Part of a small language model's weights: 8 layers, 2 heads of 64.
Each number is 200 + 40 x the weight over the matrix's rms, rounded and kept within 0 to 999. Layers, rows and columns count from 0.

# layer 4 attention output (transposed), 128x96, rms 0.136, rows 33-63, columns 0-95
199,207,172,200,169,191,142,140,190,183,154,219,211,176,158,202,217,234,218,193,245,195,223,178,207,200,147,180,187,197,182,196,212,215,164,207,236,210,208,140,189,247,165,217,244,188,216,113,210,192,159,231,130,142,217,136,195,229,253,235,231,251,200,216,247,156,196,162,241,310,159,199,211,190,248,198,220,189,246,232,189,190,142,228,241,191,273,176,182,173,202,226,173,187,227,224
222,178,289,200,181,202,144,168,202,221,155,247,189,181,155,247,119,186,199,220,192,219,223,285,226,225,162,169,272,212,239,190,182,192,162,187,98,219,211,170,230,125,201,202,153,171,217,258,148,167,233,212,205,206,223,294,195,190,198,151,189,202,158,214,243,200,283,313,155,173,230,186,192,185,199,92,216,210,192,110,183,223,212,200,185,207,219,254,217,215,140,208,218,201,266,212
163,221,228,218,176,202,180,225,163,250,211,198,178,200,186,236,264,240,212,180,175,198,189,234,183,190,200,233,128,153,157,208,261,213,195,212,149,220,201,224,154,157,171,173,211,161,190,222,197,230,220,176,143,183,158,236,208,202,207,202,189,179,172,186,139,171,220,183,212,177,181,200,254,223,198,227,227,204,206,194,218,186,269,182,205,199,246,269,202,250,222,215,259,167,152,200
221,261,264,163,231,220,259,164,200,204,206,163,206,201,157,195,149,194,221,183,182,243,187,207,188,256,229,181,278,173,209,216,184,193,208,206,167,185,244,220,190,204,157,200,165,187,191,178,198,226,199,219,104,226,229,199,254,217,171,209,147,169,93,183,228,244,183,219,160,193,281,216,167,141,222,200,214,178,181,225,241,184,187,181,108,156,359,210,226,183,179,159,257,211,183,182
121,122,223,223,215,152,201,244,184,134,198,250,177,209,169,191,224,175,206,132,197,160,267,192,212,197,206,204,188,193,174,203,166,247,134,136,180,188,171,141,255,193,192,216,193,130,241,216,213,213,176,219,169,145,237,253,163,212,258,216,220,213,254,197,186,211,247,227,212,283,132,203,113,250,252,216,228,245,152,203,195,159,225,214,257,226,239,185,121,215,181,212,224,177,247,207
202,173,213,188,186,190,152,176,169,227,165,227,194,234,192,167,258,292,225,147,242,209,190,201,166,213,208,170,177,202,228,218,189,237,164,172,217,253,131,172,229,201,190,138,274,173,243,214,183,174,128,186,182,164,135,179,144,148,248,192,204,232,179,213,223,191,222,194,241,250,157,190,194,195,220,187,273,226,267,208,182,174,189,213,200,186,178,211,188,200,236,176,164,222,229,282
221,221,226,143,228,179,190,185,191,164,237,156,139,235,223,158,267,188,187,184,216,133,179,189,188,170,222,171,183,268,215,179,169,171,169,219,192,248,216,281,187,229,151,204,217,170,221,235,133,192,191,176,179,169,235,199,250,236,195,217,192,189,230,228,174,204,152,174,222,166,196,188,188,249,175,181,308,154,204,209,244,200,214,247,197,203,237,231,175,183,205,211,113,161,244,215
235,158,217,212,195,215,242,288,165,244,116,231,213,214,268,228,192,283,156,133,170,278,212,225,157,184,224,196,156,168,186,185,152,236,177,219,206,251,157,134,276,187,223,199,267,127,232,237,259,254,178,202,377,170,255,201,127,161,215,200,204,168,209,163,225,203,199,229,180,261,185,185,143,209,184,176,148,201,153,278,101,229,227,206,199,278,25,191,142,225,99,156,181,237,269,217
194,188,195,176,226,231,151,212,145,243,199,221,296,190,178,159,313,313,219,167,201,212,152,133,206,164,172,192,148,213,209,209,226,238,175,193,167,174,210,184,232,190,182,178,241,194,163,170,166,231,165,195,138,181,173,174,205,237,331,253,198,250,161,254,254,202,225,185,78,266,183,192,241,143,268,258,180,215,171,152,186,176,141,189,245,254,175,287,129,176,205,208,154,151,274,204
149,265,216,203,165,171,279,190,166,238,179,188,168,233,226,190,219,188,190,209,243,184,196,225,200,261,205,180,224,191,191,212,178,219,172,167,186,226,144,198,201,230,180,203,198,252,215,204,193,204,170,217,202,236,215,217,201,193,148,142,198,197,162,220,179,227,231,181,167,148,221,179,123,162,245,170,212,224,205,163,220,216,129,240,130,193,219,224,231,216,233,151,156,212,189,235
157,218,222,242,222,269,157,218,136,193,221,216,167,197,226,179,266,221,202,238,237,242,177,114,237,182,204,186,202,227,186,234,223,215,159,158,235,209,201,165,191,264,172,191,205,192,105,182,201,171,213,188,249,216,190,134,242,214,178,208,261,150,180,231,210,200,155,177,217,194,144,212,226,120,221,244,235,178,109,210,236,207,185,215,225,274,193,223,172,172,213,163,141,178,243,206
189,190,213,189,201,196,165,202,202,225,191,233,225,227,186,238,246,234,237,175,245,182,195,190,199,201,204,179,177,183,200,211,165,261,174,175,232,265,184,156,159,164,180,162,195,145,219,167,202,242,193,199,176,204,230,242,173,187,248,195,160,248,171,210,224,199,228,199,201,208,148,177,210,232,185,182,192,163,243,236,183,254,188,213,247,154,190,194,116,216,193,198,220,164,190,189
234,172,192,208,183,98,178,162,251,234,171,226,199,205,158,158,151,222,220,215,204,198,224,213,208,225,243,156,186,239,226,193,215,220,178,156,126,235,194,236,208,152,201,175,175,186,208,234,181,192,237,193,194,235,197,208,158,179,230,211,216,240,214,165,197,127,209,201,162,240,238,191,229,197,259,184,204,212,231,145,155,183,248,220,184,196,189,193,223,162,232,259,214,165,199,246
209,181,242,144,139,179,244,229,188,227,157,173,184,206,231,192,244,224,224,139,173,137,199,154,124,192,179,163,177,218,183,186,149,165,147,304,108,158,143,199,199,278,255,211,246,227,244,164,229,221,141,193,97,134,248,161,232,218,178,247,240,223,178,194,137,207,148,178,270,253,158,210,226,244,135,222,249,210,232,292,229,239,212,162,223,212,299,258,201,239,181,193,166,200,208,183
214,182,192,150,185,202,217,310,208,216,152,146,202,226,223,233,245,220,200,192,238,246,149,208,170,234,151,210,190,218,172,192,224,159,223,188,177,139,189,231,237,272,170,272,171,190,193,265,176,242,184,242,235,129,205,264,198,126,165,223,158,192,176,188,186,282,155,178,172,190,270,191,219,226,234,221,144,261,211,128,165,138,240,183,201,235,140,125,192,193,188,266,208,188,199,209
181,220,173,228,170,180,240,182,203,203,188,127,228,163,185,203,159,295,224,174,209,241,212,246,252,174,203,142,190,186,221,163,210,181,232,234,141,254,242,210,143,203,227,211,147,248,123,171,165,225,164,194,133,220,176,175,255,189,234,235,166,187,161,255,166,145,224,129,224,226,209,184,253,204,168,241,175,199,141,222,228,157,235,158,205,183,284,227,201,190,226,258,191,290,217,142
224,156,179,174,205,266,163,180,259,185,258,216,182,201,301,188,206,188,202,235,170,179,190,191,172,221,265,224,224,193,239,205,220,192,167,171,167,176,225,125,210,149,74,156,234,181,181,176,181,224,239,228,161,182,194,227,224,204,216,255,136,180,238,259,234,244,173,218,204,164,167,239,273,179,202,205,216,180,203,197,192,129,143,237,229,176,162,235,189,188,289,205,126,146,256,213
187,229,233,186,200,239,172,214,176,265,216,182,251,189,205,129,249,218,219,186,141,207,217,177,164,153,195,182,210,158,209,194,209,239,233,247,206,214,146,251,202,202,205,128,237,131,213,278,217,188,217,198,197,271,122,222,176,192,164,167,205,211,169,241,255,219,179,220,220,236,234,267,160,174,231,187,219,222,147,183,164,160,210,84,128,216,146,285,208,231,184,227,259,181,176,219
230,244,176,221,253,186,236,171,193,201,212,224,146,215,205,221,168,189,210,156,209,67,235,234,186,162,172,184,177,156,150,209,254,278,195,296,210,175,171,194,203,206,213,160,235,184,169,262,179,245,93,179,235,143,217,163,161,197,228,134,281,232,179,201,191,127,247,240,245,171,221,151,181,267,203,218,217,262,204,234,161,237,201,157,157,153,204,141,225,200,210,183,316,233,152,186
163,239,157,172,189,162,202,191,182,217,247,205,208,226,224,174,202,254,142,150,161,249,133,179,192,226,198,158,175,246,250,203,236,209,200,124,112,182,173,182,190,175,165,227,230,219,180,124,217,192,177,164,162,168,213,154,223,204,186,274,256,272,257,210,209,174,220,194,178,211,132,120,310,190,213,283,174,194,308,184,186,144,256,227,223,144,237,169,207,179,287,224,211,206,190,201
218,255,116,223,268,174,267,250,237,138,249,174,164,302,270,186,205,142,207,202,229,161,167,105,200,152,215,176,152,175,147,203,204,209,247,230,293,171,158,241,251,245,186,186,226,189,220,243,241,204,196,194,186,232,187,170,198,172,158,209,242,227,258,117,181,223,93,209,229,181,195,249,200,223,144,170,152,197,168,305,218,200,185,177,212,241,152,209,167,222,186,177,213,201,158,164
188,184,135,219,192,207,212,227,192,207,226,210,189,202,203,221,250,170,224,280,214,170,209,172,181,181,227,201,221,212,231,236,230,195,147,150,176,189,258,171,233,178,183,173,152,201,162,198,187,214,245,213,153,221,199,214,208,191,166,185,212,212,232,244,185,233,202,235,177,163,201,176,170,213,194,174,203,208,206,153,230,224,171,258,185,237,236,224,174,168,153,189,172,150,231,181
190,166,171,236,150,214,193,229,233,269,126,179,185,172,179,163,246,251,171,256,194,248,185,207,156,177,202,193,217,172,231,209,250,285,174,223,142,255,266,171,187,224,222,173,147,174,138,152,203,149,189,179,230,216,208,226,203,161,213,259,201,208,224,255,174,161,231,173,213,172,213,123,221,200,213,234,249,208,202,208,185,207,216,197,138,243,158,218,171,165,167,220,142,302,236,190
186,157,156,193,226,210,234,213,145,153,215,195,210,217,231,140,210,234,162,226,202,200,197,215,226,206,209,177,210,232,257,153,236,189,223,198,226,253,229,221,126,169,225,227,213,142,201,211,158,230,171,182,222,185,255,195,227,176,226,207,169,170,190,182,147,228,215,127,200,207,260,139,206,154,156,250,250,165,180,232,194,269,201,225,259,156,189,250,159,163,200,215,187,147,246,187
223,236,160,207,236,168,184,187,225,207,222,217,261,195,200,194,202,168,237,166,195,216,246,241,271,181,169,200,192,185,159,157,124,186,201,255,215,214,215,151,172,194,184,185,198,195,244,223,204,182,208,201,172,231,145,211,158,216,281,171,193,232,225,234,189,168,254,185,167,219,206,146,206,226,145,169,126,174,183,230,162,219,209,136,245,215,241,226,169,219,184,214,217,266,207,153
188,188,219,177,211,168,224,240,145,259,237,221,221,194,231,165,222,221,216,189,207,238,208,165,154,246,181,171,205,212,173,188,241,176,216,204,110,192,181,158,215,188,268,211,172,200,210,180,231,223,214,196,147,168,175,244,196,151,216,230,196,204,239,137,262,202,193,222,158,186,226,159,162,233,191,133,160,191,185,207,199,156,222,163,219,269,300,236,173,184,144,176,267,259,212,199
192,213,179,222,206,219,193,188,207,217,182,178,157,265,215,217,149,166,177,183,172,191,179,179,201,133,228,153,294,227,219,181,185,236,210,166,203,217,165,172,254,242,193,221,213,179,113,190,176,226,195,161,299,261,184,188,211,230,137,169,218,209,171,243,252,192,197,246,196,207,204,241,181,184,196,173,230,172,176,162,221,179,190,194,198,212,138,208,224,237,284,134,228,236,246,183
169,199,204,230,203,219,167,235,220,206,185,203,150,189,252,167,195,203,216,250,232,154,179,176,141,194,190,131,213,172,211,218,228,192,236,164,169,127,229,142,228,243,152,198,182,206,213,196,195,184,238,197,147,223,264,197,268,146,148,186,184,218,165,269,241,234,161,203,208,192,213,242,199,131,226,144,214,247,211,198,214,154,153,197,231,201,216,257,144,255,196,227,162,221,215,223
199,229,189,180,208,167,183,172,233,189,184,231,179,254,164,211,239,160,210,145,166,206,202,214,190,167,223,180,244,234,271,226,190,229,187,130,203,200,202,215,224,204,180,225,196,211,208,213,185,179,221,131,232,238,199,203,140,227,203,178,213,215,216,220,247,210,248,236,181,181,179,230,161,158,220,204,227,216,190,164,216,223,262,184,158,173,191,177,182,257,248,82,208,221,179,192
199,217,169,196,173,204,242,192,267,201,236,192,210,178,212,222,131,157,197,235,177,178,216,208,221,207,179,202,233,190,247,201,168,209,208,205,159,170,178,228,182,230,272,201,228,232,192,248,183,129,237,221,248,213,211,246,184,214,195,193,210,165,189,197,177,238,219,204,238,148,162,246,192,139,169,197,176,226,142,157,144,207,224,159,156,149,143,209,266,260,264,183,207,194,175,215
224,230,219,230,244,257,170,185,218,165,231,226,203,213,199,186,190,212,212,218,201,197,180,123,225,159,197,237,225,217,216,242,187,192,225,209,261,207,193,187,198,200,215,189,201,175,117,109,192,169,208,220,165,251,152,215,235,194,240,161,185,213,179,176,230,204,170,223,262,195,198,234,121,162,209,186,169,140,202,184,193,200,167,197,177,243,223,265,182,210,194,226,218,156,222,183
# layer 4 attention value, 128x96, rms 0.136, rows 34-63, columns 0-95
199,227,146,249,231,152,209,208,261,163,202,203,235,169,233,172,250,253,171,168,180,127,212,131,161,246,273,311,194,175,158,192,243,199,155,209,201,196,213,211,136,200,269,253,182,176,233,165,233,205,188,160,166,222,172,155,177,215,185,254,223,220,218,263,165,190,195,95,198,271,189,152,195,214,163,218,191,205,217,272,190,188,171,173,272,210,190,173,214,85,234,208,224,199,162,168
215,193,232,88,193,144,228,195,212,211,168,194,209,221,236,181,163,216,164,230,226,178,201,185,211,215,167,150,262,226,212,272,233,181,256,211,240,165,171,156,184,236,213,159,204,211,181,195,212,169,144,229,225,208,212,144,151,191,201,202,165,278,184,187,233,244,203,209,168,219,207,271,181,206,169,240,173,196,173,206,210,159,157,228,203,206,233,92,232,186,186,233,158,217,231,263
190,164,118,242,139,163,169,208,212,150,207,149,228,188,229,183,178,157,164,201,200,197,162,233,186,177,180,231,159,325,228,188,204,226,186,156,195,212,174,149,193,184,196,195,182,238,201,275,119,196,199,206,214,222,201,192,166,208,219,223,235,196,262,197,165,138,263,119,258,227,119,218,216,199,199,135,264,216,203,136,172,223,238,193,271,208,189,203,224,216,237,262,177,141,228,280
244,240,183,225,186,236,181,218,192,295,219,218,211,170,297,213,229,202,243,237,181,288,156,232,122,229,254,225,193,235,154,226,242,150,243,218,225,245,184,242,219,214,160,225,229,246,170,129,234,160,160,186,203,272,227,146,203,138,166,251,191,196,158,197,215,175,182,203,188,100,261,231,220,109,156,197,142,156,201,203,192,179,169,179,152,176,189,225,249,172,168,135,187,177,204,192
275,231,178,176,252,258,228,244,188,198,184,190,186,181,209,221,163,125,249,219,175,178,294,242,203,235,231,232,171,155,180,187,218,151,240,191,187,164,189,213,229,237,206,270,159,241,200,164,235,188,262,181,223,202,228,213,198,216,194,216,148,156,222,183,193,174,162,226,162,160,204,176,149,209,222,293,199,202,178,199,233,203,226,229,166,193,205,247,211,210,215,173,258,210,200,160
196,169,152,181,177,207,224,205,182,206,176,261,219,160,208,199,133,214,157,225,161,232,225,234,208,267,243,215,196,145,230,273,191,267,153,198,213,153,214,147,234,209,272,197,259,223,154,188,189,179,263,242,187,150,212,219,118,130,197,127,187,164,198,166,211,193,207,253,208,212,189,203,190,170,234,216,144,242,245,196,195,156,140,166,202,209,183,153,230,207,198,175,238,214,183,233
217,152,206,276,244,272,205,194,238,203,237,216,171,212,129,187,223,124,279,210,244,98,213,119,174,179,168,132,214,176,174,209,205,171,238,157,247,189,193,259,212,247,223,215,147,188,180,113,227,204,219,202,174,281,151,200,300,223,232,246,157,213,247,319,226,206,214,177,187,74,146,157,232,262,204,212,182,137,223,220,158,139,135,168,132,176,229,312,143,145,285,218,285,221,157,79
212,250,162,214,332,192,229,224,215,140,217,222,156,178,273,245,169,131,220,237,165,191,200,201,189,175,175,185,157,194,162,166,218,150,280,141,252,198,135,192,221,217,154,158,212,181,192,178,239,160,231,225,187,172,201,249,206,158,108,170,144,165,225,140,166,207,133,248,266,212,194,271,214,237,139,174,238,154,234,283,198,202,208,221,167,206,204,173,293,223,177,204,185,204,133,200
316,153,193,222,191,204,147,182,237,206,231,149,170,201,163,169,144,191,205,194,160,257,215,221,225,240,163,233,192,185,241,197,200,194,187,200,150,182,196,205,219,180,180,234,165,195,195,181,152,218,212,166,192,174,240,167,238,212,204,257,238,201,243,184,196,141,184,187,245,268,136,240,228,178,141,208,220,237,218,153,187,193,250,130,222,207,207,202,127,206,177,222,285,190,215,211
258,170,215,176,187,151,238,175,227,140,256,237,205,187,225,228,191,179,189,199,195,190,146,198,153,139,184,151,191,150,184,196,196,191,231,227,180,219,178,239,255,125,233,209,198,201,231,230,166,260,186,224,216,278,260,292,181,172,181,208,132,228,233,202,216,259,212,169,213,200,198,149,196,246,182,130,163,166,267,155,200,177,137,198,127,160,195,230,215,198,160,196,224,174,256,202
171,168,176,177,174,169,265,236,194,201,166,186,212,200,188,206,174,207,176,218,164,201,203,186,205,225,226,223,207,193,188,189,204,179,217,232,207,177,165,256,234,272,230,235,177,209,236,210,272,148,187,213,172,181,159,140,192,203,183,201,220,161,223,200,191,192,185,191,204,205,276,208,172,155,239,205,210,202,213,221,211,148,282,214,126,209,194,172,232,193,229,217,205,234,210,222
197,274,179,214,224,307,234,227,215,207,161,197,184,213,256,195,242,230,165,204,193,162,273,228,184,207,141,266,254,156,220,233,233,177,204,240,219,158,234,180,221,215,249,179,193,185,253,116,232,227,152,136,206,168,167,203,195,203,139,204,178,222,206,180,174,213,202,173,215,123,188,156,199,230,176,232,258,215,190,248,221,197,149,181,280,196,198,258,175,186,151,170,212,219,231,171
215,220,151,184,264,220,201,212,190,207,275,194,174,153,176,244,190,140,144,223,153,281,203,277,266,235,188,193,179,163,189,228,190,199,279,142,254,232,217,183,237,224,121,177,221,197,147,189,129,173,205,216,193,237,196,179,157,178,250,174,133,151,229,183,214,237,211,208,189,169,288,205,132,145,267,244,194,179,160,131,211,102,192,147,216,172,192,75,217,212,231,194,232,195,130,300
142,195,222,205,258,234,185,160,238,192,254,198,200,138,182,201,223,214,245,222,150,186,241,142,255,193,272,187,215,251,230,249,202,202,159,194,197,207,191,194,245,188,234,132,236,203,184,125,181,180,172,186,204,244,216,160,221,231,199,189,197,175,223,196,211,145,209,236,188,252,64,257,163,217,195,168,176,99,221,280,214,244,123,160,196,241,189,286,141,239,217,162,187,221,170,236
141,177,245,164,252,191,217,254,217,192,232,205,148,207,208,133,197,132,165,174,221,177,190,138,152,228,152,234,173,291,239,169,228,241,209,181,211,175,171,159,217,158,124,218,251,151,257,189,183,202,204,178,232,230,165,206,139,290,145,199,213,224,197,117,215,264,211,246,170,147,219,187,158,161,260,170,227,242,260,153,190,200,122,230,205,180,221,200,221,214,187,237,164,171,187,304
182,224,183,199,223,197,232,215,73,185,189,183,221,194,154,199,225,230,212,247,223,206,202,220,248,156,201,232,171,172,199,224,133,226,203,242,217,180,143,229,153,201,287,239,193,237,148,220,244,152,164,212,200,200,209,234,151,138,169,140,236,234,147,157,157,147,179,191,196,205,198,216,127,217,181,211,154,262,216,261,221,278,209,229,141,261,189,135,225,206,127,174,211,198,163,171
267,240,165,221,185,184,176,185,234,137,199,222,199,245,188,186,190,163,146,215,228,187,184,199,159,201,147,170,277,285,198,186,236,208,262,173,193,193,206,205,213,143,250,100,190,224,132,179,134,262,239,187,224,119,229,205,236,187,227,180,176,147,243,190,200,200,197,147,215,161,172,234,218,243,162,175,191,130,226,206,192,211,206,299,270,177,230,213,194,173,275,203,197,214,224,184
230,266,193,198,139,164,177,248,180,196,197,170,214,251,179,168,209,179,123,182,272,280,231,167,142,320,170,147,193,197,200,203,202,133,210,105,177,224,224,175,166,176,176,150,163,224,220,178,183,176,370,209,181,257,159,210,166,222,292,215,173,212,171,220,218,243,164,202,123,222,212,239,223,180,208,197,242,164,199,156,187,207,268,241,205,224,227,270,156,172,230,205,231,217,200,199
198,204,223,225,236,217,251,186,229,208,158,193,177,193,249,184,169,204,256,243,223,157,269,219,262,223,193,299,194,121,163,169,176,168,191,201,242,229,210,200,157,264,184,225,195,174,229,241,194,136,212,198,215,250,212,183,186,166,197,163,192,169,112,137,178,150,243,257,193,159,267,322,120,189,232,187,225,248,149,254,219,215,168,194,213,201,210,181,223,227,103,199,173,216,203,221
162,162,197,224,111,217,164,184,142,199,202,200,167,160,195,181,232,164,168,208,218,231,212,254,195,262,206,172,223,194,259,190,129,193,177,138,193,220,171,201,217,193,160,154,203,232,111,194,163,226,183,262,195,114,207,260,207,152,251,176,175,131,158,266,248,275,251,246,239,182,203,172,225,181,212,214,209,196,179,97,159,236,217,285,116,161,204,212,169,221,202,112,171,229,210,241
177,215,169,155,218,180,155,212,234,160,194,203,155,193,227,180,219,191,165,177,172,255,129,213,191,166,246,217,204,208,162,213,132,196,174,293,200,186,232,175,205,175,221,219,204,201,206,191,243,178,166,220,206,178,228,210,160,155,174,209,202,175,204,168,200,166,195,169,241,260,185,250,220,203,191,200,206,214,164,231,218,201,194,223,212,216,172,139,221,194,136,130,217,225,195,248
126,191,201,177,229,257,241,234,251,154,245,205,181,237,216,242,204,131,171,167,174,206,199,133,177,156,202,149,178,279,225,213,167,132,191,204,229,195,235,207,226,131,259,187,226,150,293,141,223,197,242,161,193,242,168,151,208,226,148,215,256,223,195,154,236,208,210,159,162,142,223,176,167,247,232,160,119,220,183,215,168,192,131,173,262,179,199,267,182,178,242,219,276,191,173,212
220,226,214,183,186,220,180,265,228,229,189,238,211,217,170,238,165,121,167,168,175,181,196,185,164,131,172,226,171,143,214,207,224,214,123,247,169,170,162,255,200,202,204,190,243,204,198,167,197,105,238,181,183,259,156,187,201,191,162,123,246,152,246,170,215,217,253,327,218,161,184,259,191,225,245,211,150,273,266,205,206,166,168,149,213,224,175,152,222,204,225,171,193,220,195,211
163,204,202,204,185,188,222,230,172,193,148,211,170,243,209,193,203,229,176,193,276,177,182,138,144,248,212,228,127,217,188,164,198,196,279,142,231,232,203,257,215,208,219,219,189,207,197,146,217,199,152,214,200,122,148,198,231,228,160,220,143,191,143,170,212,225,193,269,223,175,223,231,240,146,219,247,255,243,184,198,209,208,259,247,163,179,200,175,238,187,217,197,212,191,195,247
258,224,165,237,236,196,206,187,297,125,179,197,135,229,256,180,221,206,205,212,219,184,148,222,240,243,220,231,205,217,199,147,191,217,196,182,234,221,199,229,242,181,150,159,265,199,172,195,197,138,119,216,209,244,190,149,160,198,137,176,198,140,172,221,170,212,250,235,195,231,186,261,225,171,172,242,290,172,154,142,178,193,203,221,244,179,180,192,225,200,193,112,206,151,162,204
202,188,248,244,182,170,193,135,187,158,199,195,290,151,177,164,236,193,195,238,262,141,210,199,184,283,139,198,209,139,230,214,202,200,194,247,213,231,206,239,199,116,177,223,181,159,252,212,198,163,239,186,199,167,225,227,247,232,259,196,208,161,217,244,199,188,176,167,190,156,196,172,216,225,207,160,184,192,272,217,146,231,184,215,211,200,204,270,157,169,159,299,236,180,155,175
227,169,200,198,194,189,214,167,214,211,261,160,285,206,203,183,204,188,220,205,120,258,198,238,291,194,243,229,216,268,194,202,193,186,105,203,186,239,139,227,201,183,182,177,230,235,149,204,195,249,211,209,211,183,142,252,134,184,196,187,296,187,230,135,189,235,182,164,227,201,166,216,135,216,177,213,193,166,232,230,194,245,181,199,208,192,216,129,217,181,179,150,230,202,178,221
180,173,249,251,128,186,195,163,151,239,141,193,220,190,259,164,161,188,192,243,203,170,198,216,206,242,165,229,192,124,158,222,226,205,260,242,222,232,187,197,218,206,228,179,209,193,275,155,210,190,176,182,219,172,199,205,285,217,194,229,182,174,193,251,190,101,182,132,209,223,199,211,227,218,137,190,165,205,176,181,183,197,157,202,203,165,193,259,170,166,200,313,231,204,210,130
231,209,233,232,155,212,168,212,118,213,177,161,187,209,157,122,231,187,207,174,206,231,190,203,235,205,155,224,254,169,197,222,198,207,208,204,162,243,210,199,159,115,181,223,159,180,149,162,130,234,141,181,204,195,242,160,269,160,142,185,231,221,156,233,186,187,159,190,202,239,199,239,194,245,214,162,178,204,232,205,223,210,169,231,214,221,194,211,183,182,217,227,233,204,233,168
194,202,129,173,163,138,211,200,181,214,223,193,228,149,182,182,210,152,202,190,176,175,155,204,192,209,145,153,181,183,175,109,154,218,222,184,174,185,182,240,222,191,133,163,218,227,238,318,174,250,219,238,211,153,255,219,202,196,134,172,197,148,204,219,211,232,205,138,191,203,161,184,274,202,209,184,245,236,199,213,199,237,263,263,218,187,193,186,210,218,211,182,143,187,178,255
# layer 4 attention query, 128x96, rms 0.155, rows 64-69, columns 0-95
240,191,246,217,193,158,219,173,219,237,215,247,169,207,259,200,207,213,136,256,234,203,150,176,179,232,148,179,207,180,178,156,116,178,138,202,275,222,159,194,222,199,163,129,222,234,163,154,185,159,157,184,250,239,176,221,243,209,203,215,237,145,236,221,231,171,231,190,152,167,201,210,197,144,161,247,149,138,223,209,204,193,142,237,163,187,235,229,217,172,218,157,172,228,212,220
231,230,169,195,127,254,241,242,217,242,164,222,195,220,192,252,156,203,144,278,151,184,141,156,251,206,218,162,218,240,212,183,219,199,172,182,204,228,190,149,186,206,198,178,251,227,223,173,288,174,251,250,166,229,232,257,215,166,201,223,219,121,160,131,161,107,212,184,158,256,201,182,114,155,259,171,192,161,263,224,244,180,210,267,166,268,188,185,220,213,215,155,192,228,195,165
229,215,254,216,178,253,221,195,208,216,149,227,160,190,239,244,190,202,110,276,224,209,111,170,216,213,218,178,182,207,240,172,134,162,183,191,267,221,180,168,223,174,167,160,168,255,198,158,209,175,167,199,245,246,217,259,227,179,208,175,235,144,243,228,196,135,210,174,221,179,231,196,167,137,181,224,148,130,206,173,217,252,167,264,163,151,234,205,274,158,160,136,159,167,206,162
195,243,136,149,147,232,209,222,203,203,163,182,202,268,238,189,226,248,202,210,214,182,124,152,215,175,218,181,171,258,232,178,264,223,181,189,222,190,189,170,180,223,183,181,231,245,251,175,234,209,224,228,133,242,243,240,218,182,213,252,197,157,164,146,133,161,173,157,177,260,223,217,185,152,221,138,227,184,250,283,222,130,225,271,251,231,204,219,219,224,231,185,172,218,217,165
218,220,186,197,140,250,200,222,209,195,163,209,175,217,233,207,214,222,185,252,224,206,87,149,254,171,216,174,226,245,250,183,234,203,175,173,253,214,208,140,215,264,136,157,236,255,217,130,215,180,255,214,178,291,252,261,223,191,213,240,198,111,181,206,170,160,211,114,200,227,208,178,194,94,263,183,183,181,208,235,227,194,195,271,295,188,171,249,225,183,185,143,136,169,243,174
196,210,214,192,187,213,204,173,198,200,243,156,227,207,147,123,225,180,282,147,193,238,240,216,198,211,207,209,205,181,112,218,224,228,195,236,148,180,282,202,132,214,258,191,219,190,183,198,197,263,256,143,195,175,141,142,254,237,153,234,130,222,179,182,240,218,177,232,148,185,257,203,251,212,193,78,273,243,196,247,204,145,164,122,190,230,147,226,162,256,270,224,207,241,229,206
# layer 4 attention key, 128x96, rms 0.156, rows 64-69, columns 0-95
165,196,222,125,214,208,219,263,209,253,235,169,243,188,218,235,242,194,278,197,191,223,230,176,215,211,218,191,179,187,216,202,208,156,240,211,213,164,240,198,163,279,211,231,175,184,176,178,160,229,238,174,178,173,186,180,270,271,166,204,225,199,212,191,162,217,149,200,220,159,196,191,259,169,206,160,259,250,227,165,196,175,228,198,262,174,223,229,245,206,142,199,101,183,190,221
166,89,150,199,199,239,168,200,192,233,182,255,164,210,223,195,185,164,184,234,214,147,159,187,206,218,209,114,207,173,183,168,165,112,186,229,225,209,231,290,180,177,181,199,215,180,269,273,203,189,197,186,195,195,254,271,244,241,165,171,221,184,186,138,209,147,192,182,232,140,210,195,184,190,289,164,226,234,175,196,247,200,247,159,245,157,201,270,195,201,194,211,174,164,248,212
190,146,229,203,192,194,154,229,157,266,258,197,237,226,239,206,230,183,267,281,194,198,205,206,214,213,239,170,201,172,165,186,238,163,189,207,211,214,204,252,133,225,196,242,187,108,221,196,192,276,211,206,209,216,207,175,261,242,114,135,258,172,173,202,215,194,155,168,190,172,149,159,227,155,268,144,220,193,171,235,277,212,181,208,278,199,200,282,250,227,180,193,94,179,169,206
204,122,204,234,161,221,178,240,246,189,146,244,173,234,261,192,170,174,179,254,219,211,175,211,159,212,213,133,151,200,192,132,162,198,133,197,173,241,192,244,210,139,185,198,224,166,238,220,231,215,165,173,201,203,230,226,206,193,206,158,223,176,200,221,241,200,222,185,211,188,196,252,152,244,241,199,192,237,184,211,217,224,210,212,217,195,223,208,197,173,178,229,211,163,153,168
219,154,241,180,171,213,142,285,165,219,167,227,174,214,235,222,192,202,158,258,228,222,174,217,190,192,235,154,194,200,206,119,189,127,216,194,168,198,200,225,200,220,221,188,144,188,209,218,207,239,190,232,182,197,245,249,238,198,191,163,193,236,155,198,219,242,123,144,232,188,219,214,124,221,224,171,147,193,175,242,251,209,227,201,216,196,229,248,285,261,175,138,138,176,161,175
213,243,168,240,220,173,260,169,217,180,185,231,195,160,189,221,148,244,135,143,187,221,204,218,215,147,222,177,182,248,271,196,177,174,238,246,168,146,137,199,286,216,263,221,212,227,176,175,203,141,160,245,194,156,195,157,112,196,304,231,195,211,254,194,154,215,187,200,213,274,267,247,157,277,168,240,178,215,201,161,106,228,256,150,156,194,214,83,229,200,203,218,272,209,187,157